config.yaml
n_layer: 12
d_model: 768
head_dim: 128
norm_eps: 1e-05
positions: "learned"
bias: "qkv"
steps: 8226
Each number is 128 + 32 x the weight over its row's rms, rounded and kept within 0 to 255. Layers, rows and columns count from 0. Numbers have three digits each. The size before them is the row's rms in percent of the matrix's.

# layer 9 MLP down (transposed), 3072x768, rms 0.0327, rows 634-740, columns 512-575
083:129148129170140158163147156136154170125158125097112126145163068112133138111139101162163164114163112112086127137155116096157103120144155148120089116110099127145176071125154152108138116121175131
111:133133118118178129126135114107175129127084150134072102090130135155145092144151158112187117099081083141154110086115157076175097158119106150150094201149097102130120188106121116156111082177161067
095:146200069079125130103183166107115128124060093141172151099170155128118099097136109071124105155121087111129132132152066114113149117108094130129099155052143145098102108129133082179162125139163154
098:146091108097118102139125124121132126152152119110212151139086140187127223121139111110123151088118165186158150120120123111173109132084103148174148146125108138101136146158139127093120143153152114
103:123094154151159131144164139144175161092146140044060096150162143164115109131076168113199126046109163132152087166155160112144103135112150166123153199139193156166139149089090071119120128126110122
090:166057149101131173120111142079152095115110120113140085074104162112145168157138098175105174137091131132163137112105115075119064113120111123147124138134125133102115206192120165163071168137075167
094:170092147173130095100146152102120134185146092097159150158132183161126113123078065105112190129133176126151195108124142171164119098077132125137163146145154127146122104117171117149128099159093071
115:135104116125126094140128100122181070145123142180155121167163086148120091113148149105098145088101078143141107127122138125087105135150118112087097147137166140149171148141105099158091169136031131
106:130114130153161097134154166049108091097164162189118142174197167122061167124073051125113127137048156116165151100111134183123118124067068121105095110166155089161113189150115117123117141080116143
101:108095072107085122110192130147145091071185097115078126201158161107074111109186097147091045093103065166112089147132152068135179134128105139138188105152104149122094159084150145136110085125104109
105:122113057145172131114139163114171059158072195114099131107177057149185117145099090137149099187125104141094153161080135128168100144141136128146146124140153078102096168149106136120187186106065175
108:114188208112154164119119163139144132030120124154123138124111174177097196123118118137100134205126128083110139171160074147127111182137045179088151128152121104172108181165124075151140142137139109
128:084119163161127142117131151161122101190133153101099133160134147120167134221097144125150104201138118116166178159209188150121169133134120091157153106125107051100124136086057127093100164106115178
087:124104126118093145083146138070145128074202135113109152115156047113089154188128152151173091115171144147171181037170108134137118143124118146132116129097131202151168184107098105130118123091104115
123:118155135125084128112141124132152138083167135128062137091179117135104088109133150166178100166085132171125095142135113102146130182140130193178191098167153115160130131143222094162115173109134129
115:116146167065135190174148109072182101164144084104121137164140116209084121111212116122118172068158150098169140116118111086150146123140100152110165135149125138167097120157138127110124080133137141
101:090151114187139168151113126112172116126111134189139129148154126125112112149161186127108120182093139097150116147114127073074133172095115155144114162118124158121112178148111032110119142142175135
094:112124054082087127172255116144165122121138122141122137113146147104109117137149150105120092186132081179091165172150140165138136139130148099142148114128156110095184154125166077152092131089089157
101:109128090104090144158176131162096136090099161133169122098142129150163190081131129105128077176101105128071101112111182111110098131163162131125098115145101051125101125134075082138148157193145117
107:102076106118199055090156140138121094100129140104115166103107120108092156161110145094133146113118105123189130163127112108143069118160112084144118130122110145190147125086107116170131139093102099
098:148081131145113163184146138131118149160173100182161116081176129110159064134142152166106138134104142093110131113136152120072141119134104111144119150117145140143122123153060120092131174060092103
093:087170161074071197095082129139109131160126077085160116107098128151070158134163186107116094136147168095109102138101096120110145125117112081160046130090119133127114127157140100144098156125152134
096:095144106147096132138097142172083094106123058154157054152108150149066104145120098146117135135126113104057082168098040086129121171098157121156137078185126120158114141094147127145125152161093133
097:081109101141128167126098125194123135158104137116125167128129211164086133136093111110128115113107184138112068114155085147187156172170103134156134089139113101126143128128147106091131139108147138
092:152122088115125138113170153187125107112120137142106067139161154128115148133140148133103109134091130175153116155132101195128101131178116153114114109121177160214153119142129121106130116060087191
089:157200101056161145098162136168121041104131138135126099141106116165146112179145119085162091090110048065129171114125144162160101110126077154125104150125116100133070179056178174121122132157130061
106:107060106191070110101156094118134139097122070145103076097181129173103142096118111128122111167176080112138163161153138167133141128101093184106159130139050156055139120136070138158079068103149155
095:094170075117161147094157087172087079104126124133167123183180088145110078075075144118152109151084149140087150093073111139139125084134071077149159141084116167112147123089111127110111148122145144
112:154172125052178130119115145108122105087134091135125148151134101154133068164088173196159123108146122136079085165151152134131116136119044162111091203139041036149108135136041123141204133088163113
113:149181098087143135122126178081058128159021183134074142184141128127024167101116157098052147170142093169122152098148131129112137119135150146103128084082166146114086167142151074117136149071146094
084:129134133123172130100155184134118130099166124119140163136088122151082105149163129061164173102215172155089115069163129112146131127119110188104162144113156120080121172113147121082101180132091080
103:123093091128122111075144123149197081186121100122114143129133165062102144190149140113122116134151140178155111146137133120123191114144084150118110045091141127112099126122101137174164070096078200
098:147130121154102172110184122114161109159099115123145113150086134140103106109125186133087154096113061135117125139151130167156088156130126177129155125196120160145084099148135100165168149119084176
103:142102134121101152086098122104126166119145109124108130094103151143099125125091112159096149141126084069108084101094143083111152118111150129161164104157188167089081104047177174116090125109140080
088:107091125200124187125151123135202078109149106194067106136104166076134139106087110127098109083117156161128151158147176194117142137137086088148082162136146145182108175126103125117135138119141145
094:099172109161108151095125152103056111160108138139117122164115092161062115146140140101088148126110137162148109114097162182161095110129167228152148103125091117198084164152110103086164141116119144
142:202119148123113119160095115119126116107095119092149142115141116089196110128107122178130120162126239152171085130217099118126129124092123100087137133108119092098097109147149124102097136096098133
105:203208121051096155101134107146135124119084077134194115127123121133067153152134100150083169169170148079141097191164118114124118095118143122106098185166150140146141129140160158152117057145165140
115:143132115134132115099157128112145107122144072099134128162071160131127123106112113147109143109201109104136078173100103168135086135105167145123162084123100156124106089128090085095101147078159143
097:184116139066095119170145128156132156143151134115122171131113154131113131096145038151108130138132103170109165129138145160150098102170103097166098112112120159122094146072098078152106170111091121
095:143136168166093172162135145129174151128120091149108085071108148109140090121117127164109094120093176124160166113145113125136154153086128097186120158189104108159134160166155114138109145140229150
095:124147148147097139185171135101088121135152151147085105084181135103096091097166116076120122140118103182106090149136096176101099158080151142226182132131101121147068104116156145115106225168076137
074:154200150181084096118125123148219103112129139094120102123112085137158088068156162104160113139158094098119121146101145147103068131156086170101154147106164138136066141109077101148127118139160147
117:119070123105099148103121133101161112116102137119157147131122114156098112085126121150121167138077110104163134160181101185135192147185108094099114107121186080104154120142149128148089174151112109
102:138148162107134134127145133138071150186128124119113113130108112105100224102123152116130114114104125130095126170152136128142105154107119134097098130126126129181168152106133109118193172151216125
103:102151154094119113117139172086083157140086179107111126145109149131158162146132163117103075082124151058122086125123135100149134135140103097116094092095074119153148173114158113188153155146147134
097:152158111165114094142136214165135114137170084146148141103121113120114130187178109167160107116144128112081127138110151128126138129136133205164122173092209127091102103137078121111151118107136091
095:117139145182081187162189151114145084091180109183189136077107138098151189116136067140177120100117119061134161153159110149153146100098187145151127148093156152140079117141120113061098078121160157
104:124115090134105152129120144083133162132097109123142143143167185157132080131169171200129104233193154164145135148123127177138125107134093101132157118125112121087106147153167065129144099124166124
089:174101110101124157134134099125153112132156133135133133115130148153217176129177166137148048107148149137130201143128158175091087147110133128134061054125139140117178147179154101129154080140137107
102:133153143089167131136131148143170106128180104165165117093171163085162062132086132064157126117149115125142142107106154166083067163165116146113170165176117139098100178101142125121067111115179159
092:084186122191117047077102152105081121167189161122116109130202154151139112114155144129135181096131037127137111124124085117128103137119158218119181133112128093142115143080095090136151143177192178
130:097113134109112108128105163141134148096087099125140064098113104131122114155164150130092144130108100155181110096189120131180119098110222154066111150195113150086100110118115097152119085059081090
101:110129188184125121144109167144201129148141153124132158114125179129142136148149096129124071064172107175135132103188119112098099073062080132122149095155158109102161097119170055112097149149087086
104:073073170133117076130128155180117150080101166158152144091060160114138121133167100132170094048119135103120140153123121178132156164147142120116093112195086117111132168144060211180153113184127159
096:087087110159122132111090143101165150108136085186146145153145091192129168118125054129139111162145154097098149174128177062137141137121147082186133115165181060134128119121102072164146152109146216
097:114111151078106076095153161113108123148122165126115138159133170159123134114094105112075111136104111117058113109162133102164101125151117057145112100136165045118114119147079141145141109163162090
100:112092148083159104092131162180198099110185155122133177174102149139098154095137104126135149121112127124130101090122217158134129111128150149208125131181137201110111127135101069145117085213107168
120:110112117114143159118160149155133141085083070142053127134086072088093164124132113096152067116171134214095104133168147109127139074109119134121112118159115113154148166146091125128131168109141094
089:174174126150109123185137155146141114112096114152072137169126128102200087074183114140136082128110190158098124114153099157134102179115139122099090143119146116090170157134172148198131133146126090
112:168109140124121122087151133138172077163113100128138144119101151111113081177151167096167114126123093159159143170128170191146071183190131143133127107193084138125127083175167107114127143141057214
099:159136103094167161156020091126131163113112175140164154113130165127155115065116175119123150095139158153152138086152135115107128139158148065149119118111173172181139134105158163129115099113114078
108:196145137090075090174146101145182143137082110064139107087161093130148043152115102125064077134126121139132090109132162144195099173128114126120155164104114146095145112143110122106132108108166101
104:088120186112146136107176127139152170143117150108132091184115159150077072158169172099103084094123073110110120101116145123161103111187122164158113107118126127123073131186118123156099104091115146
097:110121139171069123088101090071155118080121122118079144103137130118162163130102128149123075165088227125085143135031117181155095085155167085086127132106103169128137160135147108127130161099148098
107:120139141118143136131140148163153099153141148149133155061049128164149140100149057056137185117158095183161095076063110134076138083169130136145132091195132174105145143141150100115078089134128057
101:176153165148167134149114106136091100085151135107154136136145140124113171085123074108083157115115155177158152111138066108135105113158111124077135128167125129088187123130149145140167121171184122
101:091180105169149157104155091110159078087149184079106084087140146116099102165135182157156131110119146135164159138108063147116093104106137140139062126109133111134068147198131094124124160099099150
103:166136094082103117128193134144113084156168154120114092174117116213113134088144119121128087146119088138147165115114139069165112122093106095078072161116147101128161150181116091113125125144104101
100:110041116094066169193135111168137143139140106157139158136174104112089107148156126108189141095103145184133058090080152107145113094108121146068160061135112120128109098117205117158178147029140106
107:116132148122100151100076171081148119117124131153139075175173085124109130130105078119126159159104157105104064138123091161148169134109191115110167098140138173168129087134074176157145089129147119
106:071104114190155172166188166120108096096092083198107118171041067132137109065171136175155130072137141152143189129172101162112119087135144156128141150131127180132200120124113159128116102125137202
096:121088155132109174186105118142172137131090115119084122128107162148122142160137089121139184119137147120109152112094217097142134129102076159127140137131163119145087054110078110050135135146077118
095:119128117119100155121170160159110127114116051108179108102132167193098148182140120168163082219164119137148085150166150120129180142164110153107105196187119140080162158148200149082124158157130150
102:095099116133054110144161112098140146090159128140104156154133244133116063087157059100155151140160083160126156112168128104092134166112117180150185157121144070139091099159146151104077177116117124
095:142116155170164156102161154145136128156111169146061084136170157176152136130150076131116087163172161202178103093117156174120099116190148166172140114124134032112115139126086059154104182099171103
096:135142094122149151156112147149134110098104153155158159092122132128136120139110146176104150121061115071126107094148186088107094100123144113167127142140108101082105141129121130133119174150048140
102:144092123187142097113157157093109151150118121107149140141168178073103134106130120156166066129103152080128134133048156125154149137103168130094116165097143071161125229065125120122130153165195094
104:088132101102086059165116118069173148179064140129111142153094111086109108152095102132119109116127170126151142124165153131149112160180134106135142118147144137130128141078124150190119072078148139
098:089122110145097089182057102145155086076131183113061107133081130084141152091165141137134163178127136190122199143128129140112143171142153155102141092143083168121110168155094153179158146132171098
108:176162165160147141073140125071093148167116185110160105151121176106132191139090164148098099112120142114147201125126118135051124145104113100124187095154220116134101111081138184161126116083138098
105:068164151129142101122122099196103130116124140124167120052134083137083130095203177102174136120132180104163110146146101104097167155181145157128103109225194079112096180088142085176131188207200143
104:119163073095145051133166095145131160070156124168096197115175112115173120089171082095166151140154179120095130121098091158206165111133079163122124170152119107162190148129088115092164147197184156
107:194156119176118132172120100116172153142171131130149177076112149094110148116080090108098174189082116104062077174147114156089109110157128131124099129121132132139125112145165101076114144164109089
104:122090064088145131092197146140171075105063118147148119130127154141132126155128114140150088088157130094150048124178123129162170156122148133189140120155140128104119158132121076124161140159159101
109:093160094094101096111144147152081177121119152114128123081083156105086173134100116102136134181125140105179120197065125121085132105102213128149155117095107159140113125135124143113129137106177195
105:081095053157119148195112129108108124140156122129054105094087130112104102145161080146087132117114084111083137079121127145125070178182121134122144103150098176157103103151095100079095099114169141
110:141134090101107119082148217103130152139153076167121125125069137032186173155081141150108142120104115119119147080140134097145095120097162107086106146091159082116107165125179140073171075067126131
095:077097157188109139093172112188091091149098138116126131091136055145114148160148205076074106114099137136118144088061211099135105119145085183099132159063133104141154158082143069174109130118038096
102:114131104142099078131120143132146092103124181150087190136133082148131111108146059107136070193169147117149107130164127158097096117087075096121132097123170154147133109125143128134139111085117071
107:124119132146176153099107111159099080086136136102107145137115193093120120127137094130078139110154103115106094132171183066183125090189142160150120133109149147203142089161118100096131150099135124
107:129167105103122180175143141148144111191071155174160105054152128114170103080106106089133092133147145143133113195111136150185147127110070141156129096146125133172159136136109185102146131136120183
102:127131171078122153137171060158153117149126076218135184106220153086171109132166146148127092153140150148098145140113169167148095138133104132085124142075100152096102125181170192105119160125100136
096:145146150131113108080123160119153138104085160091113190175080081076148124123127086120084117164100172084150131060068122097119150144090096086144119168106126075085096108110109135137168164132105180
111:122130101083134070115098174175144100132094134126106084131127144151158132114115119148109130147159114099201158123129161101149147120125193083113084150139079157150079126154155102125127203155124142
093:094148167102174139085176142102198102126122131175125163135140116134161051232114123143117119155178118151143184101124139146180080136102165145119127103167128079116172090125145179117123147128115114
099:130098090114115116159107081121138101154069096179204177158129104145111119055116138072162148130143109170104171178076071157108037110135156107125047068122111133166143095131081119138150149196073180
099:073125073134151126146126120151094084124094158143139063083116146114110093169165172129121114157137140100068217164126167120160120183149157094149143184108172143128128136122113169127144175173120165
098:071123141069083134095099093157120122118139114106066117115127139128169172140072150127160103115209141157210202154151119050167123148159153102092170110113197119134067095091121192116138105163168119
102:118132133113084102230160156085169153093136161082113097082130168134121143144090139140153184171116178142080178166147093112118124135142106143102088200167098153100128090148118087164201148112113105
093:144118100149121164158147118108123089092136114119099084101076138097125079141100096029146120098141126135128085132155104137154083118119147159141130165092150094130195127120088184164174166090150141
090:133137089198179060202165178099114092081126163078145134120178059144156147125157141087137154151102135100148166157107094087132078113119148084165154082132150158089142162079163162096150119141136180
097:117087171129084185202092131111093121141125104136077159119100168080163125153153116113133168063111106133081125167166130100132206156157119185118146147111134130089109127132094078108127105108070094
097:181160153083185123156134142083170103146147040142104129115113182154130137141109189188091113082230143095149142141107187119145082084126134130131130050106145125135115112128134162100088066116114150
093:145087142135116088152119156055120139119168108096079107125135165172087084116175157112127160127144118114139127070129082123152123104113167077129132118137122097201126171105120131156164157148127155
099:173131133117084169096118029175112124148107199090108045104148179184135116130184091095107098141128082128146118149092149118113107153095150179110159174125150131177045072126165133162106096127142146
091:145153133167174111115194127145133136107153122090170097150118115129098162194112117119088154180106164122076168163191118125074094112132155117106136112099130110114135143085139160073113161111119082
# layer 9 MLP up, 3072x768, rms 0.0327, rows 635-741, columns 512-575
106:106154125094133109122110140133137112133096195106098127115112109117165181120172169123115146132120162155087106158149182102118161132160129147144107128125184061101111117123108173152097096116160128
098:162136118084149093158118163130117143148164170137134101157104173126184098100109083163151180093132110156084170200102153108148168074131150168131103140145120129121172103114085167117129195085083133
116:079153199177104140146099120128087182121150108110108092080122128155128137126114164168158120100180124149151100168138085104140111116104230164121115147173135174137150113174112141157111112093094105
100:171074125199180122116106135135104168119138134093121101119079235098220140104124107087138177149117076127156111157186159154047116125079185078151100073148124069094066072127157190166117073149094137
087:114155042202149146169086071128084123128153109109121135123113100128108089156127149110177108178150158072183116153132191058104169154106128145084122110151112145068127159118122057164105148225106107
101:105170131101102188099106081111142110110146081141162099089096171068125137115100150133154088105110085147093115102103204122129128162148156131105104138152112162088147182157178123063086092111101130
104:148099033110098126083108080183137110136129140135105096128127104126208130155101128140128120178096117132170114142110074131130167105102146119086115171150098136095111121102124103093094120136179095
110:074160150153094148107119132059132128124161158112111088104144111093179119121143115118186115118130123111083118206143160102089134097111056049135107149122173114168090182066177161160142160144150094
092:205124060163095163134011117084157180143116115090150122131109141149143151164106158070139136125118112149213135114147088122124133100166156175085088186159112117153058165114106150147126148133158146
094:143135151158114112093137081163148129167173128129099136133109145085160085146155096192183134086104151123112132090140139128106156072103142121117070189138129127118153134071108088105121168101136058
109:149077102155189148123109162077055139113101137093091123124045126073124115130108083092075148159108099142088138143093154115179108145140161113095101218216141168178135179074097130142092150109087137
118:123106155099103123170121120083148151093135112168109126119153089088152049057122129114199107112073129157146147113077123089126177121173137154119143117147092150119138115134115161172096116130054140
096:110188152079135201138069107145094178075086098153144159103126108088138109147111122161164079157132175116187107121100118107074161133092155112119153094106121127133166146140129085117108194178082111
112:091181146145062157126098095137125121099093144027114126076109082106133129091110088082110149115125095149118134121131126182117158148107091134147131170110113094085134142132105125160129183114141182
107:125123148068146165147090136134158158136091176098119117122146152154187159096137127179163137083211150169161137140102068134173134139120061118104087150103091127101120123101086180150117137133121144
096:142085159115111132131124147147164097108087098106152165147125128145143182221140149160102159100144105145127144142109122112103162117190138119131049122148116127133164115135071139097100065121185166
093:176173110121174133146163173093154133110116173092128110140068093108142129141116098137057157065132097155110145186115142113135111076130170109138107041119168126174140086130103180121138089077078125
090:147002097123191104148090125153131153131053085124140123123091196152149109134098084132144204040132121159136123093137114132068195123137158128121093122206079111146150154108099180146082137122057152
102:127117141064120122109074116178119197120132085128161118107082193127232086145126139149114158120125060161181162145129154197147157121173117116100053142123108074204118135053152144110114107076137092
100:128152088134156151067130078064161132126126148148153123139116140113166142157117086100101180111169133168086111110086171131122191120093117083082140179143140125179119143078144122105145158116173147
100:123182070092129183114099113088127114146165160078151141131129166139105103135129140171139158145135120176140165116140106116148143120100161171110156221183129146102165125124095103099127149139131172
100:117111111101163112105112185161106144165111110132115144073117102151141092107099092111097111138192123103127122128100156134112178139154086102119105151124091173125093137051185155139098119162122133
113:189129137193111168156102141125064168151157120140129202081112140053138118122095088077122105107157132120126148110140129188069132165165101111133149094078163161142193160126089159088125118155171157
096:155187123138121028148135162068082090086119080099095097108128125077119158110121164162149111179121112147115139095144121115132103113093160137151079172201143129067082066115072093108101132118182082
088:183105102133051190135108121141109196084136140105186123104092146081151167135150138142137130124124142114159115120138142070099215157165122106102052147100188082163153074190148097129125099128091145
106:110134172160184138135123113133151123123113134059135112116126115104138113135156106149105109130061037191106110172106132114136128123215127124105143101099122121183045124182181073202183129100051143
095:129086100110093097151068113112084130149159113178065125150137195075151120097170166109172154162168063123100146156096206137114114185158131095170014113148139152142138153155069136128112161122139112
104:118118117112142154109121060147154142138072130115107198091070106140107121081120154064122101141173090121140149135109119116118086172127110111142098158176154063138161089091101170141132112097142230
108:100147067137157155076115102145086173150066114111117128168136126072119121139128139118120160131162108131130101143110093136078154124097148109140056088106134167157151121061143050138103129143114159
098:109097085146111116132123097084085137120086087110114150133151147137119080091125166098170084178062086110081107144107133157140130113117150098083129147122084147105154148116165143073121133153121100
095:102170086133116162079075107100067178113156119099141166155121139096158131112133092163149133190060125119152146136145131167153150149130092124191079091119137106178071121106188121155178098180101151
089:138146121080181152106119128104092156117117057140141164118086154111146110104177132119128130141116157132181107164113109126137164153123128166143136119142161120196126131098174093129128126116164117
095:148145135125143111138110135145138115165161078067115110125140127125149128099120099097148090080115095097140145145120124092145126161115198105142077110118177118177140156126068109164138133118157100
093:155135132098156140180129120063168105170136166141111105111108099104120141123133145152092168138049106154150140161091121098126122188137103161127139165124153152085191072120057189113143103092099107
095:166173134112172156151100091191156140114112083101154067135127170145149139185109135147168059140115102110119092152166105069107113041167134109151152159146146058082119149155159112116108100217093138
142:114178141174156136124045142111152164121145152129145141142133148081161130144070123176122077133180165157129127136131158105119138131119143095143100109129171132111084117107163084152137103127048098
106:110202153132103081110107132137133112135131139135138167156074091134172117205121117138120174135148065125118165125099132092106127141110129193080119104202110103099092163126146123093160069099194154
121:128152123146115110092133143093129167073162095122151079172062219077152121142056144162104135103209166129182113147110121140065134146143149169143139112152114104111170081138095124110123174130125112
092:117088157135103110140134122128100062133117146144167146141120123105161139124151056137121170146229095178170078093107136131092075090092114118105098220133090142139161173123170157140126113204143149
093:146128104079099152088087139180093125094096210146094100116081106130137129118072122123124079132152152072170094160097113098143157129120097111079115164141172106123127090149174067110116139165062167
098:184192089147178139148095178079127094133137158157154110132072120120139175188129056068084117098158118106138124160109185117142154093145147159071175163138127110181154094136111077145158114173151157
081:137134112094157093158100163123105195118157112112100126119140164106113110079109095124167135091191197121131109087176107112126115117116173124154116118144113167142192092142089128108132141096068107
115:188116111113086147105094140080127123123154130133163098135156159108131106113135131167117145138106156126169088171120112113140171103155104140087140060132127121137168144167133065138161150129129139
097:169066126100130101077132150073072127132130116093151122171080073098156170106155101105172171083115164194190139177121101132134141083092143115134130138126127121157101167149082111085100191151185107
103:122091125093139126141131058119098128138129145071094094114131140154178081124140120119171153120145130118099119181115100149152150088111090152142100085134087108139076121131095121071059138168111134
092:114139144131089142187115143119101141139126120147130124119134087118139124124141108105150128114166160129169149152147120164091123067092085096113058078092125106114105097154077157140087141127127125
095:089156137131112104137128120182116130128112104150103103110104114151116106091107094104137133122143130102176121184151219143131142137155205108100082090174104084112121160075146111186145169092078142
100:123167150212093129123105117063093193139133145097119096122044155095137087163166155142133116142145161135121130180143107151075095089124126118109113143122147158108146072069143125184148144140125125
090:139175150107131178129091120105151130136150123080103137143137116116146109139105157133120075148145164100206114173146173094087116089174107103140083193111078163130127094115103157130085184110092106
093:164113183144127111122113114058131164162111118142129123066166117142132088097081147097131152105101088154145160126127152113075177106137120151149103146170126135121111061106074100104173183155112113
091:121167107190162099155121131081144133123128094124112140116173167109163114133134133109185136066122116108120156088136109096103197098162136181082089053172103120177193172077166113150095107149118129
117:141149197126151129075100092187161130078087054102133067105104144120156095172107093141149107081125105111152062132090131110155126142150183088065123166163157105111126136179137126158110201178059121
099:120124150109142116168115131139122135175073135100099129100095120144132097119102095088119172212152125129119153179124102124180153077168144127141132167059114164107166140066114126120106167126098146
099:076017134148135133073111095112160134165154138119112110149146133132152111159111126191092131086162141142148099145140107131098136130142185120069089119106119112142129105139134171103173149135073135
093:130137073105109146115142114114177112137136151111119068099123114119128047111128129097129152151172101136153088159155152170169149128155086123103109153100120108155128099126113187134089174101112094
092:178160109170086119132106109076111081158111128137114087042129157148168097163115109153114092166167095202137131152186092148126139135127093084114118136151118118190194145108145089160132194203119086
098:171080138172178214111108123145117122055105130159105101115115133121194119108145154150163145085105132152142092188191124154090166132106115158130058126083096122136158083127143173133130091149066106
136:101143115164183179102112136185085210057072080078076142130079083077132101076157099114189106125146139184127119152141158144128150142057170108138096101115127086149205143094149103112087108115206122
092:115053184148144214050114108050103178121149145165112106054138132094114169157077106116091123118122135099113109160143135122124109092129089139104111125134102176183140097089073063117098168091114194
100:092039151124188094087121139099148161154110092104133138142142126130162135089099156138116182109163133145077099158094197174139138136109186125118124118139119080101114144080104171076145213130114149
099:161096150182152102123141154135139101127123121109132104134126088160181127184131072087071156072092070155128154068083119112157093095135150193158098087159104144109114152166134096142190131102104149
111:110123091123193091114105167138116114129094145142203145135108176107186092159118145111198158138152100154117141179092135112090159143167158170138122103140112114129106070131125151182152137148162165
100:132172130113090150141119163092135112070104089108147161166117128047120157085112135098120066083130124154087147142073131097128137126116104083092155193160148136074106085161158126141187147192086128
107:076142134205096116078094147127174122100159121082192108083186126112155153167161138125122106109119140195185186095098126132133104046111133205133146048131090196134157133117111149111136125122156120
093:149165105094061126157091093094119139101108157106154105109113153098094194168129168127141138065095099151102118163125163151094115126126139106139179134115141123106074105087107162075135125108126113
093:115150146129116132140121107128126130077080162157162104099157099151152096104132134100111074124132102107139181162148159184144106159133138172165112121111122117092176129095167185170135129194148130
100:126012140126100123126087093194084160159134123143129130113159082111202132117117037162120120095114075116092059124125137117127144112143086167123104116101125142072140130122114140110176067125187117
100:163137130115153119097134110142120172095096112063160153089095166137120100107148072133147149164203110127123114104114120095154126105139107107114160170123174102146098076080095071083163158127127099
098:089133143163200143132088181097097102137124116125155126092064097096102088136143140116084153082136152115105169171093164159121131148180163140103081145166075091100103122118135169157084088118124112
107:126141127113134136128117134161089138132137083090143161152063128108101111114106151138115147121106109072150062162074101161121152127061148138117135119104143093157170157131102116096092140171119173
105:142106152093128133116076148138148130153121106139149102164150128136180124112171136134240080081183163193146137137115089111088109132105119089119119139130145155139075104127143139154116131105114092
094:130133130102071131130126048170114133131134110124178120126115205116182122159136131133102173105096116180160113114102134102095170163136154100064187154127141153116171078112168150116145091136116140
091:095072135132128132125125109133105141173120155181125129129187116093103111123135140118118210125156124115140094145052105161110107104201111173113081151092130135144118145112102160135089112127136107
103:080118196131168068134118047127120137120100097095119142126127166144127155186203087115218143168091092096116166086125162130136138123122146128149085067120113100132180137132142143145145194128138091
092:137099130134115147128112097086076150148164153156163172149140155161118130111157093109160112152157122162144144104127102123071124104154170134092156108159157155151074091150102091148151099098127162
098:155158154127185164140097158125141167152118066084143188132099110069129173123144137144119169116074109119141112119171097086135121092123110125139144095125158141134131121124160153181104169140079143
102:138166165137138127152084156111107165145107148143077157095136166124164102075105156111160113112187113101128076167101142113122090178097151108115107077160109109077111131174112188151124099128154089
103:123130092149112082119109153134086216092139065132135051126109171135157081146098136124146140058167157124109140184104125119088116150149053149075136101135172120156138117128135130169114148119116196
097:063080103131199163131140100104120134100148164083124127134102111136133111155121105140137123079190121142132128116103150096123123135083152130099091105154142146110124119143070093136101133101117136
110:118175092153148162127108151117090147125150129109039134133065110071124151120122078092133116102156146121118101137066120117124093037197171165131080108144096139095157131066115150164100103134133174
101:192112153120129125124118152078099157093169171121155083109159086113129083124084087134111139161115173149150135129120117099150139123122180180124156166147107124179140179152163097148147062171085131
119:168152182169129105101085088129102194109183093147095099116109080126153118123116086124085172105131123136132124171136104123123133056157115131090127123147096158109150083088137091081103151108102127
104:152149171104163071141083123182114124136160108158135116128108095100160109168116120116093155162071117117181085199146079103090096137124147116169142118126098170139136130116083113144088143131106091
094:106248133173071152101124193127135104158131095171131109141094146122140070123115116160180112120134107155120157125064099177175174144123117124132123120163076126082146112073192178160125127074137114
112:132147119138118079099052131187121131049120072144085142114120142126123125136178171131159157168132105151124093112082073167072121142129143103110084091110141127133133072157150104104131140076119129
102:188141156096095097162107126146128111115116112142113136108124185094205187155135161133111102048141126160113135138154131068109113193119051040117071073089078094154114101148115177137120149095116104
107:140107131139105129151104071083075130147123158084129133069134108141134100104123140160102178153099101078172112146172097140157205158101108104130112111149129167180140151146104100063139112132140210
094:089172132118108153149123109122096164146134168110156131135155091153143115117160130098140108170115130116102111111088127111150125114149149146173143129127126092123116072113131155097123096124028186
112:127153145135170096184072175051137164064154104166133151064121126110132161151136089135143130140158112134155086190104134101043135159137177068134165068130149120187093121142095067138140146172107130
098:156131089126140120098112172084141191186100094133132124102181122150182128135061175111120121146227084148087138149175092099116148133128172133168150125160141116153130150111202129104164119120152121
095:212159139146158098114126103108129158170086104117117147088162134128091117135144079113064108128120123127141175115156194136104122147099167142126125154194111148176133145109141121095154146099096105
097:122072122135167123117108213123141130122094115111131113086122133114108165134162119130123172129127071141140133152106133065096094093063135104120154169110198133097082112070130114137168097161106121
092:084130117104144079171108089113117151156134113113113082085171164178131140079156150076217103097166113184146086234167136101129101092167138126116118078173130115171096123155178132125107152098169064
113:113124153143124082118110101174081126139167128143179120109159188130131163106085161145153144135178098157212163145122142139131145145131158112109106154102089132140131112102110123105134123136152153
091:107145103152144127162122170122134126126104167109081106078196166130131070102132133099127117111200149078112115145057106096081132171184154086117151092147191044159116158166104081186104091130097161
093:102136090093085116137087129120106135128129140091125103148112131107139081166148097107131079126143155102179111106082102182121105066120102070155154125036137102144144067109165128144174156090151130
100:123089094009166097166101149126167167128089065074127104118146163084110129097129093143157103118108128149184175115135172159122076124103120132133152156055098127148118145109111109160091117110177098
086:134092139094166136148126130135088123126107134125158168111130101100119108131118120107124148084144115126112081117092134044140171136148155122137137075163079140069134108112165130121156126116145142
105:109066082163114079119101140134099117075159138120172137099124085113125119114169120166128147090081101172116122116164199139112093154075097121094137165096173173190114129158149130160185164126139159
098:103172114065167099138106173114125173148149131120161180115116147123122142149142067117099162068105132158190118184146134163154102133203130181110113105146154131103097091085107138100134147195081111
092:185105157137052096083102162135183154126167129169147132135159141114159168125153161132152136136158151128174158116159147096109112086148170109145129128118088104139157094095082151121145136102119133
091:103150136142198096146106099150190083140104154128133068107140144122088146079093141090100094173129082121168134142097146163132083107083109121129140119146108108162156161166137154152187187146117255
094:071112179201067121142124136153146130143187133123111098132088088090186140174109102121087142126199097145139066123075130121082119061108099102120120173102177143134153096103198135103111189162120164
101:156082140073104187124073147126131138157107160117169161090143177117139178110107087158124155131136094113208081116130188188096111119121109120129128195109157167072132156077116192130099152139128112
091:104139136129109186097086206144142184156148148080134129095144154116107169143109114099094103164119094091170128107109087131150164129141115158107101149175143154200165124109167095094097076161075104
105:079124116074127165143146194094139111166127095106092144111078114128113065081084124080101148116180151097098099135103158128157155048106139098185118114178109086062176124071075104113130174101108166
092:132105161106088198123140119167121110133102164153127127122094081122181192162190063178127143086104084151143175114074144139118190077125118121142095148100182134121101139119087140134192158181111124